Part of a small language model's weights.
Architecture: LayerNorm before each block, learned positions, biases, untied embeddings.
Training: a variant of Muon for these matrices, 9302 steps.
Each number is 50 + 15 x the weight over its row's rms, rounded and kept within 0 to 99. Layers, rows and columns count from 0. The size before them is the row's rms in percent of the matrix's.

# down: layer 8 MLP down (transposed), 640x160, rms 0.0544, rows 300-309, columns 0-159
# up: layer 8 MLP up, 640x160, rms 0.193, rows 301-310, columns 0-159
down300 115:58 34 37 38 50 58 31 42 27 56 75 55 31 67 49 30 69 37 49 56 58 27 55 49 27 44 60 38 28 29 67 31 45 31 32 69 52 51 49 63 37 58 57 29 68 62 72 50 51 65 53 39 44 48 39 64 62 26 61 68 49 67 29 50 52 19 66 53 59 55 51 29 65 25 75 64 25 28 43 19 32 34 38 55 36 39 53 68 53 52 57 07 57 58 77 33 38 50 28 72 45 38 67 52 54 66 45 39 78 53 65 58 62 48 68 50 38 60 76 48 53 27 59 66 33 34 65 82 45 47 50 79 66 31 42 71 63 64 36 75 57 62 29 62 53 56 74 42 39 38 51 49 32 68 56 66 68 53 39 47
up301 102:31 70 36 76 26 44 47 45 45 39 80 52 80 34 33 35 56 47 41 51 50 64 42 59 60 59 25 45 32 42 29 53 60 66 40 51 17 35 35 45 42 50 56 36 46 52 43 65 67 30 22 49 62 60 52 52 52 46 38 63 64 34 33 45 47 54 31 34 58 16 55 43 43 66 58 53 66 52 49 39 53 45 42 52 77 70 53 42 53 71 53 57 44 44 38 56 55 46 47 22 34 51 51 47 54 34 62 55 51 79 59 64 61 42 46 34 74 44 24 52 61 53 29 87 70 91 49 70 50 36 22 58 41 71 41 11 40 68 40 65 88 58 48 64 45 27 49 34 41 30 52 85 71 54 46 28 57 67 34 60
down301 093:34 49 58 29 45 54 57 49 52 65 91 53 69 81 38 62 06 76 56 44 61 57 30 51 43 48 57 47 46 32 35 53 46 56 51 07 58 35 40 35 54 38 68 38 74 47 25 68 24 62 39 58 41 46 38 65 56 47 23 44 48 53 90 45 31 38 47 34 28 58 46 72 59 54 46 37 67 66 24 38 68 47 54 42 61 74 63 28 57 64 41 64 57 29 44 27 66 48 31 52 27 49 52 41 60 50 50 54 37 39 46 72 67 40 44 49 73 47 54 60 72 53 46 40 54 46 55 58 70 45 59 67 34 74 51 66 42 27 59 25 44 64 79 26 23 72 73 56 49 61 22 48 39 61 45 59 50 55 66 39
up302 098:51 58 63 57 31 44 46 56 50 54 54 67 45 50 52 42 64 44 50 68 44 49 39 43 52 60 45 34 48 43 28 47 29 78 44 49 49 47 42 35 79 80 82 32 19 48 77 39 58 43 24 48 74 31 46 52 30 41 49 58 31 36 37 23 35 56 57 44 39 35 68 63 37 55 54 39 71 62 50 64 55 67 70 81 70 64 34 61 40 36 70 41 50 62 44 73 53 38 35 71 44 78 22 63 59 33 45 39 40 52 68 30 46 36 39 43 46 48 54 70 47 56 66 59 18 50 64 39 49 40 63 66 61 87 57 27 61 59 78 69 71 63 32 44 50 44 64 31 11 60 49 55 66 45 57 45 42 12 17 39
down302 093:42 59 54 37 48 36 30 65 52 38 58 26 46 82 71 59 54 63 43 50 56 47 35 45 53 34 51 25 42 59 46 64 68 56 46 56 72 55 64 59 42 48 37 14 46 31 39 50 58 49 68 63 30 37 56 61 68 57 81 41 54 43 48 52 65 61 43 66 53 12 59 55 68 53 49 49 88 35 41 46 50 83 51 55 44 44 61 45 45 51 77 59 45 14 31 23 28 34 45 44 56 69 58 63 21 67 59 69 52 49 60 63 59 55 34 25 65 29 67 38 53 42 45 56 89 49 34 43 49 57 40 55 58 57 56 88 60 27 40 25 63 51 20 57 52 70 50 24 62 35 29 58 51 66 53 60 38 33 76 21
up303 120:59 36 57 52 59 51 35 55 62 51 85 46 46 58 50 41 58 42 36 51 48 37 19 36 25 45 59 44 43 44 53 33 60 60 71 79 41 49 58 84 50 46 54 64 34 52 61 51 72 68 63 54 53 28 60 27 46 57 52 57 32 32 63 30 36 55 38 32 36 39 58 34 75 41 29 49 57 51 38 51 35 42 53 40 64 74 61 62 43 36 48 22 45 38 45 32 63 65 74 51 51 70 65 64 34 11 43 56 75 67 69 47 46 64 25 13 33 47 46 37 68 51 67 89 59 59 57 62 43 71 42 64 62 47 70 36 28 02 67 36 51 35 62 78 18 48 31 41 51 37 56 55 47 51 66 47 61 42 39 46
down303 114:59 34 58 64 22 68 39 85 52 45 45 48 69 18 22 73 34 65 31 44 57 70 88 49 65 36 40 47 48 48 51 43 37 46 44 69 62 54 49 58 51 28 44 59 37 59 64 49 32 61 35 37 54 85 31 58 42 38 71 34 52 63 39 38 54 35 61 64 43 28 43 72 41 66 25 43 76 43 67 55 54 57 55 65 64 46 69 65 70 67 59 58 67 38 32 46 36 37 42 54 43 61 45 27 64 56 50 29 37 62 31 51 49 15 35 39 21 53 30 51 58 56 55 36 50 53 62 46 45 37 61 43 46 51 28 55 54 56 42 32 47 14 59 33 75 39 39 34 66 71 63 46 35 33 72 65 60 70 93 70
up304 105:53 52 42 36 54 77 44 54 46 42 56 88 12 48 52 44 57 06 62 55 52 35 48 36 43 19 50 21 27 44 61 26 58 60 58 44 49 58 41 47 46 88 28 57 63 72 40 33 92 44 60 40 55 57 79 66 58 46 58 63 58 51 40 38 59 66 51 49 44 40 71 51 42 54 32 47 47 62 65 64 64 56 51 84 50 54 38 48 55 67 39 85 63 47 24 52 52 41 63 52 43 50 53 45 43 65 56 26 30 44 29 36 35 39 62 71 38 48 29 49 30 65 26 40 41 50 45 28 55 36 47 41 42 96 66 43 64 33 43 60 53 35 56 55 22 58 78 62 53 67 36 29 42 63 65 60 39 45 55 50
down304 105:48 42 42 32 54 58 76 71 35 80 68 46 37 38 45 54 65 43 47 53 53 44 62 65 47 69 29 71 68 38 36 42 62 17 51 76 58 59 51 47 29 25 70 16 60 29 62 40 47 59 45 65 60 33 43 54 60 36 52 25 61 66 43 69 41 22 57 55 45 48 48 46 51 55 28 36 58 61 67 44 39 56 47 68 51 54 63 79 50 51 34 24 42 52 48 34 34 48 42 47 80 35 14 66 45 56 47 51 41 48 37 53 64 38 48 26 65 66 53 42 63 66 62 51 58 28 50 30 49 36 55 47 99 44 36 72 40 67 70 63 47 79 63 40 64 38 55 75 53 28 42 60 60 34 35 51 51 76 62 07
up305 089:27 38 48 23 63 57 61 67 63 51 41 58 31 55 46 32 21 68 58 76 54 60 67 64 40 39 53 51 30 45 36 58 78 38 32 39 51 45 35 50 41 60 73 55 67 54 59 31 78 24 55 55 57 44 34 65 74 71 58 37 60 65 48 67 64 54 52 43 42 45 49 56 56 41 62 21 21 25 33 50 48 56 56 63 54 49 59 80 44 71 81 43 57 35 77 52 62 55 28 62 47 41 58 31 53 53 56 45 80 54 66 46 42 51 51 74 52 51 49 58 45 25 58 54 50 71 51 53 50 42 39 49 48 73 37 43 55 31 58 34 11 61 27 74 68 22 36 20 69 41 18 46 66 15 60 35 79 37 42 52
down305 088:26 64 54 70 66 59 48 65 53 43 45 39 50 57 39 46 53 78 41 30 44 36 42 80 58 70 56 61 53 47 55 48 40 34 43 26 53 36 44 13 44 24 53 63 54 41 36 38 58 57 29 41 19 54 70 65 65 16 63 23 52 44 33 35 45 57 58 69 39 45 40 34 35 72 54 41 44 44 46 49 62 38 56 68 49 51 55 41 62 44 37 56 20 37 49 10 48 50 99 39 79 51 39 50 60 41 59 59 54 76 68 53 61 74 56 30 81 54 40 46 28 61 28 24 45 57 69 44 64 61 34 55 71 49 52 49 57 78 52 48 21 38 39 76 37 44 64 62 32 43 55 56 66 66 58 53 82 41 62 62
up306 089:68 60 58 38 30 57 48 73 34 52 55 59 06 66 54 61 58 26 63 40 53 42 21 42 25 49 35 48 41 28 47 52 66 86 49 41 37 45 57 34 34 47 67 35 27 39 64 35 58 45 52 78 43 38 59 51 46 62 65 70 53 52 54 54 62 66 66 48 61 41 36 38 69 43 35 61 30 42 46 33 40 71 37 29 28 37 65 61 37 32 62 61 61 42 55 33 43 45 50 50 45 63 41 62 06 10 43 56 37 62 56 55 60 32 72 76 48 55 28 64 37 67 66 36 62 63 67 65 54 57 31 57 86 12 36 57 62 46 51 45 50 36 34 62 65 40 46 78 49 47 49 79 45 37 82 57 57 48 41 61
down306 090:29 73 34 73 44 62 43 78 43 26 60 50 68 56 45 71 45 53 31 48 18 38 92 56 78 55 65 51 56 35 57 23 30 71 62 57 44 64 47 55 52 41 55 52 57 71 49 65 41 63 63 71 61 37 26 56 67 53 35 62 24 17 39 21 55 65 53 59 31 54 58 49 42 29 40 65 23 39 44 52 62 74 49 38 40 69 51 35 44 47 49 58 47 65 53 71 32 25 41 30 56 44 35 51 55 60 09 50 57 57 92 36 54 49 45 57 48 30 56 65 37 40 54 23 30 59 24 45 58 30 64 47 47 63 38 50 89 65 41 55 47 42 61 46 76 58 63 54 48 32 55 48 68 49 37 63 65 42 60 35
up307 101:70 49 48 49 38 82 44 49 51 62 50 56 61 51 38 51 55 65 36 35 61 81 49 62 36 46 40 40 54 77 43 51 23 48 63 95 60 50 64 48 40 36 08 68 50 64 74 61 65 59 61 55 34 25 51 39 54 70 60 48 64 59 48 38 74 52 35 65 48 54 16 74 22 63 84 26 69 47 51 26 70 54 38 40 51 27 63 58 46 69 36 49 33 32 36 62 35 34 70 43 31 66 19 42 57 24 52 47 61 31 39 50 54 44 26 76 26 65 56 67 59 43 47 64 54 43 34 53 56 60 49 55 54 67 58 41 62 51 66 53 40 35 28 62 47 52 52 47 49 36 28 24 25 52 44 46 72 38 35 77
down307 107:73 52 38 80 69 43 64 69 55 56 58 46 39 24 79 38 59 26 59 22 40 42 66 49 54 49 70 47 40 66 53 62 61 39 56 17 54 52 28 41 68 50 33 70 67 56 56 61 53 26 64 54 48 60 60 51 52 44 42 48 40 42 38 70 69 26 16 31 36 10 55 70 61 18 54 70 39 61 54 50 22 49 30 43 66 33 41 56 40 35 72 44 47 39 22 59 79 48 49 41 51 16 72 75 53 74 45 55 25 64 80 60 51 48 71 47 69 55 48 59 32 79 66 48 49 70 55 24 39 44 64 48 46 40 59 46 33 51 41 44 48 52 70 55 52 51 63 72 64 40 60 45 52 47 28 47 37 46 32 25
up308 102:41 73 34 59 38 60 66 20 41 31 79 39 38 42 83 39 80 40 54 54 49 58 36 45 36 51 38 61 35 51 19 54 73 41 37 24 34 67 48 34 56 38 46 28 39 22 50 57 46 47 52 34 58 36 45 48 55 34 58 38 67 46 64 43 50 58 53 58 67 43 47 33 42 44 49 36 55 56 45 52 75 60 53 63 49 57 74 28 37 37 70 46 54 18 72 27 66 28 75 35 44 64 20 52 52 52 68 31 52 57 51 36 45 84 45 60 30 24 63 38 36 83 30 82 71 25 46 56 37 54 54 50 72 41 83 45 38 54 65 54 55 86 52 71 51 40 64 53 38 56 62 53 26 42 69 54 48 67 65 56
down308 097:58 51 62 52 39 74 44 85 68 55 47 72 38 60 52 40 50 35 56 55 45 68 46 69 27 61 35 49 60 62 65 65 45 42 48 65 18 69 48 60 31 49 32 50 50 46 66 40 56 57 33 45 72 49 59 67 41 35 59 51 37 72 25 45 62 33 99 45 66 66 72 14 42 41 30 54 52 53 60 40 41 40 54 45 32 61 53 70 40 49 75 21 64 22 62 30 52 59 59 88 36 63 62 51 19 64 29 63 50 26 52 54 43 11 46 42 49 37 38 49 47 58 73 64 58 49 32 48 57 28 35 34 35 45 44 40 51 39 51 74 32 50 32 44 40 33 38 58 65 34 29 64 63 63 52 78 36 66 61 53
up309 104:35 47 46 64 36 50 63 39 32 26 58 49 37 42 34 64 66 32 61 53 53 38 71 59 61 43 54 63 30 34 62 38 47 24 56 64 44 68 50 65 41 38 34 55 71 60 37 52 53 41 56 45 65 69 70 38 54 39 58 58 70 55 69 49 50 50 41 36 17 32 30 57 62 32 71 51 75 54 41 46 50 49 26 84 63 22 44 61 73 20 42 47 42 70 59 69 26 80 41 64 33 31 48 38 41 67 54 69 43 52 50 60 47 53 68 62 28 48 40 28 37 32 18 35 19 80 62 19 48 46 44 86 50 56 49 31 56 47 82 70 52 51 50 41 59 27 82 52 75 46 37 52 56 36 60 59 64 38 68 58
down309 104:63 39 46 21 64 31 62 45 42 56 43 51 46 54 52 83 81 45 63 63 32 54 72 65 46 33 47 60 39 55 41 30 49 74 40 34 49 52 52 43 42 56 63 50 41 52 41 50 56 68 46 19 54 44 67 42 31 85 59 33 53 43 46 49 31 75 20 60 65 61 50 54 62 48 83 52 30 52 40 81 50 66 65 38 72 52 44 33 43 80 65 53 48 47 30 54 71 63 94 65 61 56 48 27 51 68 51 65 58 44 47 29 33 42 15 66 56 39 59 50 24 35 40 50 58 48 29 66 31 49 31 30 22 41 67 56 76 79 73 56 42 46 42 29 34 37 52 49 48 57 43 36 35 39 33 61 28 66 32 66
up310 097:57 70 37 76 70 53 33 53 55 30 52 70 32 69 82 40 36 59 42 72 33 54 27 67 65 36 31 44 51 27 74 70 50 41 55 44 45 22 55 46 53 51 60 69 45 36 52 54 53 63 36 70 53 55 60 56 49 62 69 41 32 35 58 57 65 33 51 90 26 58 50 42 50 49 61 42 50 67 33 56 54 37 25 71 38 56 58 41 40 50 53 43 42 58 56 58 50 53 61 59 36 33 64 36 35 63 75 58 75 61 39 13 30 46 53 43 41 66 33 42 38 40 36 42 47 55 29 45 48 27 54 64 75 40 73 43 51 39 35 34 46 48 79 79 67 52 66 32 12 34 37 25 39 75 25 79 34 44 69 73